Part of a small language model's weights: width 96, 8179 steps.
Each number is 128 + 24 x the weight over the matrix's rms, rounded and kept within 0 to 255. Layers, rows and columns count from 0. Numbers have three digits each.

# up: layer 8 MLP up, 256x96, rms 0.202, rows 63-148, columns 0-47
# down: layer 8 MLP down (transposed), 256x96, rms 0.115, rows 63-148, columns 0-47
# gate: layer 8 MLP gate, 256x96, rms 0.201, rows 64-148, columns 0-47
up63:144110109098127062154086149160094142093090122100204143084095105122173095119145143121145167129113092145090112128119132105112147136148148101127113
down63:120122099134125084093127097136111137145127027127168127108124158097138133105122147123155172140134142153107119110132130133138156069132102129101136
gate64:146152154131162143120105106155152147103097138137133145114135151118147081179104165151102155139183122167139148101155155130138137141142150140185144
up64:159120126117106154102126150128110118113090116117123129102128135161164104181105177168126133135159129135099150114147103127136135166113181087147089
down64:086127139139079086119102170131140131137147148102144177091102147105151113094156113148126168120140122088112146159139076167129146097122108134116088
gate65:104171107089169179086109123136138135142101093130119129146113097161151159174101141124165115139122136117146125114127138119130140137153139106122124
up65:120097122195124150129166123147114127150114125169124103151127082122102138104166153144083109151076096144106144127125136095130141110134155128138103
down65:096107132117141161124143160124132137153126114150122152104146139097155101149152096137127089086104133157080164108143140111138118126140095134134118
gate66:128095138133138112120116134114169120115072134116112087072120127152123141076173119153076119148121153159110120141191111150151104135134143130090101
up66:096161135095136097153151123097146135171123129150125141113157097152130125119101120146135129103147134106124134114131110138172128128125151170117142
down66:107143128124112109132105133121147108110134107164095171161076119140163124115154149156148118093126144107141102117108124129105099141108142133147130
gate67:128139107109126154060156141100143138103059144128086133099130171132181092127116130164119155136142097138147110148129145150105114118132112133127131
up67:116123094128123138108090118174155137121138137141140126087073101104055086103110157121139168117098098101139121129134130077160175094139103153121109
down67:169168126134112135132176119123118129121121100160124123152113175132178052141151131087141131127155107179119122142127191152129139179146152102146120
gate68:128148141117111135126152111141142171130133109127157119162137132129106148129153100126094168156136155153135099101133171113100122155139130110102160
up68:138122129129106126101153168139139142132096103141111144148121108122116157141157126128136146159135139122130106117120127088154123155143111143111185
down68:140116135133142128150120082119114103114147097111145088088118149125123121135084147106156094093124111142100143159126119147113140062128136113131075
gate69:168164104104124160140122104109140132132149148130110074148120144115141089126196162130126122110071121141131123079144133134140135094170127112125109
up69:110107127137151136119141108099100116114147096115131138125119114149109131107178141112147133165151108118167102112075147140103161144118134117093133
down69:106135122089123141115113095116138106134147108150099120130120081155069084064128127088102125128094161145176148118109141169107145129136103118168141
gate70:080137168163128177120133097106113148092149138089156127105104090126132120115083153159128127112142142140100110131137146162134117121136135104148056
up70:091095165151166146143160153089155145138155122102117145123133129141116117162099129129172108114145161133114099118118087168108163121153150143129122
down70:171149102104086112104150134130140134116157123090158105102155091157165118147180103155119163144105157125119121154100144145123112207150125154129151
gate71:112130136159133167136088133135126098113160151117113153120148111157130113142131129147121146133098179157139127106187134151112155131155110167149080
up71:167137119117078124095149151105146147110117159123138139095149131119134100102097116096129089127155101143116142096131168115109137168117128128130162
down71:123085109110172136119128156157095136136123082083143161116187133162142123134152131113105125128125105147143104125111105132130153122130140129109141
gate72:140082155163154118176169100139109129124149142107125122132074106129130124112145161080110128077193135134150097144115117132119170113172103085134138
up72:116100136111120119121133116153111151149132105112148149122102109126151124113110110155136136145126165103121166104141112118153100147170076152112140
down72:113141142143117101118118139122146111170157047153126122097120140133143136114158157113103127120158174112143125167114130112135145159125119112121154
gate73:157129167174111156092126136150145139095136131202101064107094129150107190110108150117141142115137074053163071140134068107154148133176171126140111
up73:123155155166073098128057146124150146132128166109131151097104141138138148123124132143157107113126101103126083128128145129097138120160161109125135
down73:146080112119102113133108120110113149126114190105171163111149123117178103148118129123099142111160146140108120127142127158108131145115113086112100
gate74:153155157124111124133188118124106117124086138124110129091134103100116127055080148077140141145171128136116129128124163108117089132130141087152112
up74:096156128098160128110156084142130117117125170173093089085104171143143111161112139132118092123105132093125159087130126118132124130141111185162112
down74:145107132191157166139111124098075114122108102113137157109166130124087161127162178132136152153165080153121132117138105116128134116134118140119113
gate75:103122163140137142131130101084138157087075121104132128120126161153095147132096174147163102143083096098122093081112104124167139124138142089114180
up75:120136128157151159088119124112149116161112131106127182145150142059143149137093100153149168109114174136129115137172157121135133149083122132076066
down75:134088116126099106107148115124110161128118113121103172149085132162147134074177143141151101137107143127146136097121107153100141110133123088114121
gate76:122134140142154095100105137132145135123145114147088120125163146144105124124118154158116098168138141112146152126091121160117104123112104114117143
up76:124184118114148146092094147136121083134157118111115125119156138140127141111102133124155112119151098109083113144134097133117112121125114127104159
down76:168128191118148143122140114149133138145139142127144120140178154159115131115168165092165102091173136130118141156138107132157155148119158143149148
gate77:149102114067166060133149111113102124100123147141103104113104081116120126122134141103142163138089127114076139100147134122124155160112126096107138
up77:116137123087129135114138131125121117149125139132151146094118100103107070127152154133147097120133094135132176133104169143118151114116087114153132
down77:148146099166115145105134114157124112168123163099163118123092148097140123158114083197124104138122101083142134165144151131186137134144093146129131
gate78:156165155107113080133114126174161117098120135117134139132099151126138123123131157115132151093102119108114118134126188151149109143116133143105142
up78:107131084113133124153103131161178138145144124136111122121113135117158146143142143098101158124150177127123127114130070101132104088139158092116102
down78:155137170138122165124126131140119142147112120159141127147103150145110102101123071134084139144108146111138163151126133171126088107122085147104073
gate79:126126145144127142100167136129125091172133175133125093122181094137135142123135146088118154161144099146168158179135169113161142084142105126146102
up79:147121089134115109104118105138105148139100131119163142140122119120119162106130160100109136152151130129144133103137173091165133146180143167148129
down79:125131131175105143144152130136156062190089093134097123139169117159108139145130082113105112105151098132123117156134094118151135124150125148116096
gate80:088149141143124142084126209097128101088106180135084119138134144106116166146120150169092118119138178117121104115134131099129131134152116183117135
up80:132171095109146158119093156134148133143122150097119100144155129162156132154108143100169143121125151155152141114133096149139112177149102120159133
down80:075155118139130131113157118160084210147124091106122153114132076105155147164076091085142071102139146099140162118157096116093134166150116178121125
gate81:085089173104176176150167146113068122120089105182128140134130134160115128141158153140134124114157154098114181110110081122118142125131165100134135
up81:155118186148119118169102121100126153145124147144172149124177151161161098127121115159170124125149181134116176115151102137100163096116152125132133
down81:110108127123169121138172106151121098142091180144066179176123135184144149156161181092099125089146073172106152113118137109121147141154147114140126
gate82:138157108096131170138106192145129101097116138162131144142093142133141135112077162123141117114117112144122100109164092116120107104156159136128115
up82:143128127116137112112132135122146123136182134123121154110180140035127159138096108139135127087152128129091117157126143131134152105110123098120122
down82:124156145121130125155127118132100145137106128178145115138151106128111080129130140094155118177150121172133103092130124137135156153129126128122099
gate83:119122156106109133140159105113092129164124164115150108112098138123084066135105135163148215102111150125140167136150151131094120135157126106118129
up83:156107161155119136143134114121089138122134112135115108174113146067108127138119159123106172118146104130150144145136161151074087143118131079106100
down83:151105086127136132117109115124133156165140183117150125118117139140123162124101117203166083127111130109175097126140127107139132061154139157135138
gate84:134115132127120076120089145140127156099108116100176122177133191132071171104118123124146134159107185166099087116148146142107116120147123124118148
up84:146160124131171142142153116152128117130084145154101122130113072114145114120138126122188134115169179148147146159124124112120112122118126089164129
down84:134094134145154116105110090133093119112139095113159137107072144117133083136097114092074173117092098132083104108145196099089132092123173140127121
gate85:109126160128166115154122167103116147104138110155104124091131091155116077110137115153182163131125117120115097152152146113158116126156132107138133
up85:144127126186141142095092098143124098149126125125139159105113121155123127123180132117120078082138076135129157029140123152126139118123152151153106
down85:168142085119107143130125163097125111106143123126123121112107139133181134103162100120116073127151143092171115121146134112121104129103110137158130
gate86:100146174110116126094129194117113072103072137150144091141058099101136186149120144118089110117119144101129143140143118159134176131149141157101152
up86:136127145138131132156108142131111170127112122095095114139139188127150101109087110166183148142118121092100092114133138157123069133099110091128098
down86:162127144131165130137116061126130109166150057112137177100105130112148097103108112138144127118101124175107144124140172125069121079103110116171110
gate87:191114179148147093094138145154168152129101130138098086096070092146141096156115129110104126093142117164140148144095161159170132090117140135097121
up87:118134113143119069155112093110111109151133138131137128154106120110190126160108090141150142138094137160104111146162132139101071129115157148088134
down87:120136132151098107134112161115113139108119110142133091127135129117106061162107067127198129108123138129175129134150160112141106141088155123131134
gate88:075131113142154141141143102110095116090089163121161152111124098134100139142109146154133165103103121127101126102134139150166142116139118110110122
up88:119125152145108111131154120134112153131130124115091099125151136167114146097123105105153145132145144124129072119116124089119117122126117093143129
down88:153193150160184125134125127146115162157117144136128127142131107124135107121157105125164112093140098137108116100154116103118089092168127127112102
gate89:124149138153118140175132171105126113139116150082157125108086141136110154151110130167123116126140111118138144145143107131151109087126164116098142
up89:150100095087120086117116097170121112117163086149117132139134144092164100149116095130125134137082146111146134126173158132070129113134127116135102
down89:132146107152126109167130115122146113130128053085109117152106115106137163110105173113131165143153143102128154106147135116126112139136131105153144
gate90:109140113083127114113125097163120139125113092153139134140111187093143123143102143169141136109110124122112133179146171108178154097184084164118131
up90:125140140142131132150127116119147074111131137117147076106103120100164108165118137093131115125125141087135092138121110146107123089142126147112154
down90:105155104103131118125126105115114165117134131157111118112138118133095122064129140145121159138092106105141111134122128134123136071127128129092087
gate91:106120152107137150146125099106088141115141113116101086117113147120110096111107147115090113103154171142130141125137150100091140127121152109107146
up91:156167121088134132137134113136081171138124161136168122120132115150101074102155161086145131105126126108132144103141161127139117161105132167133137
down91:109081145134151102109137094118153097170114168130125153174127093124101098142111131133138135177166167098122119136112111164092118113121152148151120
gate92:112113146131095112107097132137099220144117184147115128142145164150141137092150162131118130166151108140145119132168094089085129127156131064164078
up92:175131150138170114138109144105095155094103145109138131111166136125169121122138146163097082144087072119150135153093125151143158117114110175106102
down92:095145169093110126128128089139125098144123080147147157131087128107123133133153093147165138165190137138133125107144139102129113163109119139136129
gate93:115128122087120137115104142168132135114147126174118143121142160106168129150092169157151100109138099120128105127153163103154136114118159141118159
up93:156157130091141126142138119145165154143103118130126128095114099130135093146142133130146120090107114131149165119153136142125170145120107095093143
down93:104123157138111119097115123133132142106101135160124155139140131137148117147167139120113105179119089163147125122156175100119091083128149092107150
gate94:118159120118138162162122146116099076143113194128128105146116107150150151104152154102127124123140122118103112096083150138133105119164132104127096
up94:097118115138099105126137155105161124114100107108125121134128119151139161147092122137119170138155132157126138112149133116190180091120129152157136
down94:120142121140143154125133139093121161122112106104123128137163104139139137115104124089114144113172098093165133106092134155166124156126145109123166
gate95:142117144122141110134153168118125129097125103115155081129104093131129100108087171141114164121132113151089103124150100156122114104113100138102143
up95:114138138131139128112163094182108147105152152109114160106134124123125144134116128114156120092102129152184145148126145122126150157129122156124107
down95:155101130154175105108141137178140179139099116134171108123125135126157144144103107133136135120093156146143093131117123131139111048092114145132114
gate96:144136133115116139132099141131144148076165135120151155120092124098146154124075140113142131094118143102144128164155166101083135141124139151132128
up96:166114088104126126140131156154181138130151109095117142149110163118128146165098129142166116144130107162158119154177157098107148112126107156175139
down96:070135106096139105155167113111152122149139130118106165154146144154113109140142183146136124175108098169101122131121122128125129123113174160182128
gate97:140115151165128139116183156085118127169142100156135118107136125113121142137093113129094150113113162128134133120142115125160154063133102131133098
up97:138087109140126154123084083121109170091131111107124106138161140103147118142126102129102156116096132176137170124124130125101124159114088089139127
down97:142125118130127121139107129135080168159145129124163123145106140152133145125114112147111126120161160115178129113117113131139096143145135096134099
gate98:081113111151144117122111140142075106106103121147158152121103135100139104116138116115161132117122149123124188105148125117145142124158155113117102
up98:140141119095102107117176174159127118140130123108121112148125032143105138140131129122117114148156199113150124157134136138107149147116123112158176
down98:103129143128132130090124123129096153111111093147184111126138184095085131102158119155122127140118146152116167114105149087114167106154143123133134
gate99:099168135130154089138162116132171111094128164097127096110110130133122107140150123141146175116134109073121150123152116124119130098149143134092163
up99:107095124122155099099134144145147118167150111122152159149072133101110120128160150121099104142132139139128107115145156145120073145144144143104114
down99:171080132123112163103112127116083093126077099136118161138088116129139138092083119154139094128148144120128114135070099132130098161076136135084121
gate100:103135145086078133142098107184151157126093131157165094115140149124138143117121165143159154138093135088135114130143081134174125104125123080081111
up100:113127141159156110104123125131094139134154144182102149115149125151142136119112102128142122110099167161152125165128127185160147091145175131092144
down100:096106150123158142155128137108134133118127158107110093113107130139111100158098110145123105136157124177110118111114138085104094064119143120170133
gate101:102130168126132135124125152135127130144070116124142148145102123145100159150076100138109197109158142139123123112120163127167153138106145142089126
up101:133144079105090132136146123119123142111138151092105142131104140124160099120126137139140158139124088153130142122123130153142100128088094095139111
down101:111130114150137153108094138140134123185082099118142132121134072127143138125099108119104112129088146112140110166124098119106117105112140172119124
gate102:175121142120085130106116134109138123138130109122155116084100167129125159091115148168131158061113103125172078133112100172148136116114163121097113
up102:123139140092125152102097126137155146160150152143126123111147136195140142116154132133112156127133117119098121148153122105118109155119125156135105
down102:160122168131083141116136149130134106115111105145126081168130109134112179132110149124117139114133163167145169107137174126101124089140107137107155
gate103:114105117117159190080161153101144111120134140094128133092123177155132132161129151149125154085114119133098139078175117169102175147164143089132137
up103:148145111081133117126129151147142114149127145103120133116160129111114161136104132135137095188097124103133133176113157095082107115102134196118122
down103:090133130167144171149088084131125091155137121150175140146118183101152104087106062158124135096115086119144134120100113127142092142113141113107113
gate104:141087149183157119112139085102114143119127133138128080155140085143125112133133094173113131077079120182156093124130118132124110111118096182123097
up104:101078125127148147090113083149120103097112128151161144147107110105161115171101128118158134110127174134149087172131117117135171116156137118155154
down104:136108122167148116118146115123122153093144133149128137179124127122118084170148128137147093112140087129166069122112156164163172119130121201130090
gate105:091118130150113141138091164131142090108114142156138168096112123114145106117134121117164157129130156089110162128153130088109090131147093161141098
up105:152121128136109127120129099108121101106108127128116146165125130099100157127112110102162107157095100141145125119107146092136106120144110149108110
down105:154115146096159119130107139114150122122136166085145081138152133113082128138156134118130104158162120119157094147132126105109122094126125127135125
gate106:081142134139092144105118118118137106132140122161183130109110147122129111100164153113149150115131126150152128106126163148165145092128116128137146
up106:140167150110088129148095144118120105095118116125138131162148158107159093127123122147127161094160098165130138086128175137130123131107093134112165
down106:111126137132120102120115132137145142152117170112104129118127123147076155138142122130141120162091157095130179117150135131108117122108150141179133
gate107:161099190166147099153124158153102098171138137162143126103127138132148135120142170113121153148129131155111142118127140101129120120117140132142131
up107:131120153162147093169112125114103091103118149066106155109112150118115130081102165155120098124130147132119139142120132134074133139080119139127134
down107:117168089113100128124110103127116125115143115131168129128078116099101120109135083142131125126144147140123170135138171088127118192114078130162102
gate108:166149117122123119107131126137147121106167123126071126104139168142168104146149132158081107148140081138128069127132139166117107133120142099088152
up108:155126169103087144134134104101167113161095145139121123168131128156123113080149106099123108131119134174114107161130165114101158124112158106154135
down108:097155112156133125109144142194123146164134098141091122108103143122103132159143108090116137062156106112137140142115147107102079148096152113161162
gate109:104091127127092119124102145098121123099120126125167132144143152111108128108121132153129168133109113135148145138158135090170144123163156133131083
up109:142096114147082096140105117133170135140158112098130137133131178093108170142151138096090158149126116181148173169163145115122148151134107069117114
down109:100151071109170131142121108159118135088198127125092148154120120128135105104148133138133116135106171098143123116143156157058136079109119140131144
gate110:098102150113117120125116122151153183120145116128133097121132105171171119162145106154151118116130134105153123155145119090126135086095119146127130
up110:149126088134162114081119136132139117107133077141107123145100136129116169142125145108124117109083129183126121118152153131157120117115137163138122
down110:139171142110087109086149124116151143145114146152097155115134129141137130129138062141126087108115135148133106136104143131114128117105100099162137
gate111:121102144087144186134159135115132119103153087136181096128116109152147147177088123162163097105156099111123133082110140100157123159128119120161112
up111:077175137149086149112141133142113107117109116131159160101111120104092119144090127156145097063115087126127133092119151124161120155128141146155108
down111:098158107121116141081125106110104105136114100112127143151139122140075076113115186147136152118144077084135178097114133156102138120069099129105103
gate112:135137127138076133101130109134111115133172115131155103143165155155111142121088168175156133149132118129103068141191115118133142143184122083112138
up112:127089079109126129117126123171139150193115105159120131113138135113099108123118083149125135118120101135119097128162106162127139121131149133107128
down112:123097145129151145103137184104163119117129147109104146159107136114149129130118107136110124148119148124152137077119135126072106117094121112131111
gate113:106104137074147098097185086124141124117118147144144122114108099149175135132119130125195177138106142111095121132117150099140137083118115135132166
up113:127155146119128115096146155114131098122089152183139133127144162134165145082092116137110145135130087103119153108114164112146122165142115112106170
down113:088101167154140105105114181156127154106122150139140163139136184116153114151150087099135108146132103135114136121137120113141116000144139066111132
gate114:136149157105111164181137147123133117147143141108146145130157136114131183054092138106128165099118122112175089118151113129139087092136109120141128
up114:143160133080133096138116169124127152087138152123137151117144108164126122088090128155116133137147157153167094145120109124077101175153106119105120
down114:149095106130134132124122152139089118121136124147155104143077092128116091109134126106149155140164070136159170136134142124144171159117179171104130
gate115:150127158123096164148123118106122126141098141121174152157135114096159148126130145131112137146122134103150135079121116067146107140109177138099141
up115:126148123057125192122104138179115140118146167135163113147133120150134162103126118139144170073143157118136123116127126136105130123165085156147137
down115:105174120128136126077162116088165148094162141079098155122119115136125140143040110129114125131149148120139142115140133144106146187156097139164123
gate116:129107100128112134153110144143141123151148115093126118161123088121120144127151103116129129155115143124157144108146144081122118140125131123119161
up116:097130122138139127120136164116125120113105138153154126092147103121127090133121143146143169128142123155121096137121125128144148126141085133115103
down116:136096130130136163148130138140148117137164151094115127168102127110106184124158093112145103139117147110142105115130140106143127167118131141145147
gate117:059103125131137152159133174111118149123141116140151085101176158129111106153145120127131137160089136139142101096118148114120122153094149129134148
up117:116081127151130144146103153156193128114130137126165129118153099117148176120161143127110161121111135105137140114143133108167117109112147139102155
down117:067117119162111091126111099149148092099112140128147126145125120133125094156148077119182118127086137144120126112084158110142085121122124130107115
gate118:149151143177135141113152123108166126077167086152138143090102146188167105148176138116107144116136129171145124164135115119093169110094126134109110
up118:127118090114163142126113105127101157112122124104127124090127105158100105163112076140098101127115085126133127151142125138142177132142148156092142
down118:121156125134124120172097109153143177136135126105128070139128130164067165077113127127159105114145147137142176124183093125146146149106109133100176
gate119:117127124108113110108124125141134117130138140111135145105151097152116129179132163153160118122150135114078146147149095112116110106144124142112127
up119:137146153149150144116140153128096134155106127115169129135160112097105146187097102085169124168121117119142126103122114182141079109123137104108094
down119:157098153134116117132124102115132119131170141130124095120154089126155150121118151100130101113158160149110102120114123191131141116112126136146114
gate120:139148124112095135130141121103123123117112119168112108078094136090084140148094151174082114087171132113108131144162121117140108138098119155122140
up120:106121110159117110156115112119141121089126112118169136175128101147136148121109139105128116113103093152098114140153201114097119114152141120121142
down120:171135131121113128098115137159094144108137104140146113123114153128160115143113198122093134117116115142140118158136102107075111167133149107175117
gate121:104158150125133116142098110134088147116143111167150122122119150095170136148140158143131170132159125138127125134132133104151154108113124114120110
up121:137123148101132133095125119128064116160109129111129071113171198119152096155143111148103163155113097134103137156123122093108159103158121068152133
down121:130101126132133121114178127125125128066147074129115152143122160127101107155151164140125137147141120122118150133122093136159137110101090131190160
gate122:119100099101141118094156122068127157079132147150143128130143098072118079123124130087114138114098095134145126123170131108111153112165138107154107
up122:103102130088092119121165137102109098139112139121105134091093105095122145127148135119120127116146094163153111151147130104106131130133093142140144
down122:102168105133113134139137164093119135160153113085154135129157127118172118129088152161136098207148151126148130125147118137120100095147088102111162
gate123:145165147157150059102145075146129134106165149107143137113144089131125138127122162126115173118123126130121137134079163140182161101120155137142124
up123:159085149132139107129113137127126123118090155113127187148103110126115159169119137150105159110180136122040113120110107098104105097129171099175127
down123:147119114116115121144104130112140119127100048089155167139093159120141106119102076158141101145134154131142151120123173140112104184138117148128123
gate124:155136166136155161137130125145099099141132138152108114117073169096149090114101141119134133098162074124142142170124112079122164088135172138114161
up124:097087104092126115145078135135151128133174110135153138165170096163198140140138144166139111122155129159077112129118161155105113118163115076117148
down124:130145123099135151116150143136103152130126082136119091131134144149202129109143178114115136139119078110096137180128132109114182142144140129093166
gate125:148107166153162124056126118110166124108118142171114102088120118136092107118129166119071184104143135134106091108134152153161174117149085103107153
up125:129144136091095121122150100101117178083139143116128094102154143139173109094154124138170122135107138116131090133157135153117112092108156121114086
down125:124128168173161136104126172165149125104089144117097165174085133126096175153138189068121130128144121120134144128126124118148135140135102126124159
gate126:080121107091151106114134076136141123144105088134147140102114160158119129054128149132113127134202173111122132125098144106151140131077142092145126
up126:125128124112128115105097145104147096148177141167122114149085132160097109118116108175146111161097145141129126139092143181134092123110114159128112
down126:163124122128110137128146145102145120157148103160129130135158116113104154182054098119155161133103153111143102119177152141097093165121127129159140
gate127:122121129131173131142121110125120154114137110130112111112158114108090134135156111135131157119159130139176128133148101122152121151124148100103115
up127:129110151153121122164102169112147130121111125117115138112112144122132114114111136111092086092113086126132161122116105135130163116172101131155137
down127:138101145129126119100118107128131123112118115127104102126135117161099101118148135156121081143133100145158114150120151080129188121128094129166128
gate128:183126130134107160114146157102145141135130113153128143128119095135174124110105134179154107122109169086128132125125131135150142097115156162102147
up128:179116123144144171130149111128163104122131142138140131134102112120202114086117161170130134155150119109113105155161138131112126107130134127117154
down128:136101127146117139144118169144137094129138148153148166115116150163162154096097167149125107165154162124109070134103113114143128124104159149109150
gate129:087112085169177153097108109102156136105151111114140117159068108102110165104105124133151124147133121112107120114156178092174114096115086114185132
up129:142143145112087117126085171221163114082089189106124140120103126154130106091149165096151101106100170158145157125125144064101126115110130115085117
down129:119129109134091144141121079112095101130117069126149165119069122118110106137133065118186126159131119140128120123121159105136131114131149153150105
gate130:129177136105153116130138145137113149167140083103147128143111087127108134151139120114108124109141096128168134088150130126129141117109124106151125
up130:128130097132102134102139094130110137131122096150160122127170131153143105134106128114069135119110141148153113154117139148140155088136154169133140
down130:085156158115129127104127110112119134122137088118116115122180117114176110130143176101141095152108091123136122103131124129181132165101101146116125
gate131:114172136116158129129133116138080146158101097150155112112102102125150118098105122138146152143154154118095072121169066105145134144154124086133081
up131:130114116117127093132076140143140116121112123129105153124167094136125179140170133105141151110137131093089127133140175113126109141145122111147132
down131:121145143114112141080114142118112135147163135120113122133123129159165108141116106146134122138124168156134148085211130110110075130139090091112142
gate132:100161179093151117131159064078113120122156121149127108131099120184124128062091089131178125148109096105104132169113128097121149135099156117107144
up132:123123122122126155131162103107150116186134131150050137121112133162106142081132139121176140113134142085109116122138115141151120099109144157100152
down132:122108123133119110139115086158124125085150120122150104143113107119132133152090078126120109114120159161134115125132131130150118113137133133200118
gate133:119138140180124126113126110128100129088119143123151123094121116074104144098097134118126116107156104103144122155153139112092109166102141118124153
up133:117169154121111159097109145119122174110095118105151121108163125157155151136146155123138142111130103121131109107144108103139111170096112137135158
down133:144106113122097099140142147109159124183134129159166122161093073159100140104114152103134137157114132138116129173122160122142112088149122136091137
gate134:122148126182170130127086120096116099128117109136109102108124095110133088152111131100165092157160084105129140127140132184115134123110117110123115
up134:146120111111126150137111132101120136151172102146101089103110133123158117117088136108123138113148161158118143137161163118110126140104163102148152
down134:150155146170168123134141110137122144091122167110126103167137086149101152132116125093130123155107124133130152089087115147131098182131114154095126
gate135:114155113116159098112181171096134169131161123127123117128164132143162127114108094132085138124155151097144103130158129159142119102131144122139150
up135:115121092081116156112165200141095120119130118108126122135132157111145138143108142105089101081127114120142112123129155144159094115116106114135153
down135:140136143164137139170106124137140089081146133112122121130116102092149113126121092134126164157097129156098111119144116127111094070135134128108121
gate136:110145107128161132112141147148111170142156131111164086134095142141132098152176166153162104161122150127148099161123161155120143113120146149076121
up136:161107161151138120150126155128133149115149123135121136094147116132144106155085107126125139133125082118120110136117145114133123109131125108120148
down136:133148115131093121131143076124122163142169129108113169130092116099151125124108136092116117123129132158101113109141128131122112146167113108126150
gate137:133159135123127158125112093118147133102117123139120132127144138141120154121129144105093150111161129155100119135130163131159122121085146072172103
up137:116165130120112111083143126136161129123095128160134183138191124119116121163110180184136112105129131095112140090111143154096102138079161111124093
down137:149111147135159067121101154109134151176134113096120109138077123110219104091170141140134134149135131145157099134112141101163109115151147144155109
gate138:053162104131149182132142110142046121084133113119121105103142091119133127116152144137162154150108130119133107087141160136147137121138113141117167
up138:105114115109136151092142099137126126149122113135135085122101139131140145142129108161165160136082107121160121107103150127136117093116141191146138
down138:079133083135101119113145121172115122108103088093139157103126122128104128156137160075184151145065109091134130100156194161143114159128174186136138
gate139:128148175118119147134129101109147113105132136124142141156110177143124109101121151085130160141194144110132141148187135141141134103131073121110134
up139:123162127125118096094124159132137109125163105102112125088121142113151100134111156166084108123125158118100152097159113142117144093123101137115166
down139:158144148148126143124135114108140144156108157156107148136111129207137121097104121097163124154153154103122124176168089152187116203163112124135131
gate140:108129126113155140140132153091141112118145128153169115130148147128151151110135149134141152125130111175102114126151122146102174098118117121153113
up140:135082135127190107162091061177136146118117126118109149106136145092155146138121132139141171150134121159100069166085125081136168088127123131114113
down140:150103148142130151127123137136135115089104131101124120112097108099078102126087134171154185126142136162107101124127116107114095178161105104163093
gate141:122101181109146076123120101136090086107171098145137109159129108130120126163162138130144134144100104151126103101150099125127154136105125118091103
up141:147134124097142119124125137136113115115119159117147163132136101137120147142123128139128140166125098116106121128133104111134089148136178092124118
down141:119139166164135127137129111112106116178091098110113118144126104186137096161106142096137109137104146132114176120110132178137121077128100162127144
gate142:096150136129129112142124094154114127155125098145115071119068146117160123088110158113128137115164175138101119140101120137151107082169116123148123
up142:155094135152124097141120170087157098107140102118151156142137123132138124126107133107119148117122139114179086132153136158126121119160119112146071
down142:154112115115142182133113118162093097180091171117103105154107151128146137118100180113125098119157116134118176127133120109109150084096134103119142
gate143:122108118131121126082123131124104132135109105114124126164134129137112129135134171136118133147129114098135102122166121134103139175184101090096077
up143:122120097140133147176152142092109134109169128114072136110133137137149150144095147148103078140122139112128123139147113103132131109109134127139149
down143:111133116135123123103132166141107144137134100121133102152109124135120135149096087165124081156156152114143094129102138117139115116165099108103132
gate144:156140135129115143165141139103118142117150111122159111117185076132127129101139122122124122105101135147156165122101130113153140106144140103151157
up144:155108124130090104147112198142114143159136128156167139144153131119118085103092134125149132141152148132165127127145158114079119128074159143107141
down144:158134100141096095141133148109147115128148066160146114117121071133115094104099143116110105141116156130146137118130147128142083110117118118170132
gate145:133146117150142095115106128108158108121156132180113135102092087164108119126123112131122127137117099163102121154127139132151137092152159120143101
up145:151152130125141110161120151186155147133175107118102133112101107152117118155147125170127144114079122165131098073103128116138125104148118176133171
down145:108116119124101108144154127141121125150117134132104107165162087119123131169128172153136123136155120124109183153090148124076103120140106116109141
gate146:129115124133104143126130119092103117132158168130132119109115142148157136119143138130161121127156098166083067173138137132151168121157113148139123
up146:106139092123105075102078098137116146139100104136110104121144155119125109156140120143118153119109126122122092105144059157164156127095103105188142
down146:103133147168135112138139137085112132172137177121140148158149129168157151166115090117116142164129138153148140115162166150103163136136153129136133
gate147:162111113120133139109129137070170151111145155137186136099133113096156124131106137162128169111114093166169117113150126115171134126144124153140128
up147:149092111144142135169151107120121104125156139102137112131152117118185160108144125173134123121151120094152113091139155130156125106164096143117165
down147:148099125094125161125124125119118117121135131122123116109173122154173114139128119152129147148126155122150114113125123125143136099123101151101075
gate148:098173136090149112132162169138182120091151124151137097116123094142150093125126132128156145151123134167157158143154133156182066121106116094126130
up148:145122122080124123144145127111099123155092115101139127139094154056107169111116126152157179132126136096175078131115125110089090133104139117100159
down148:137093098121118144127121105160124109152144107073093110150119152093063149113056103138145109114105141094102111128156096124099097127140150126085137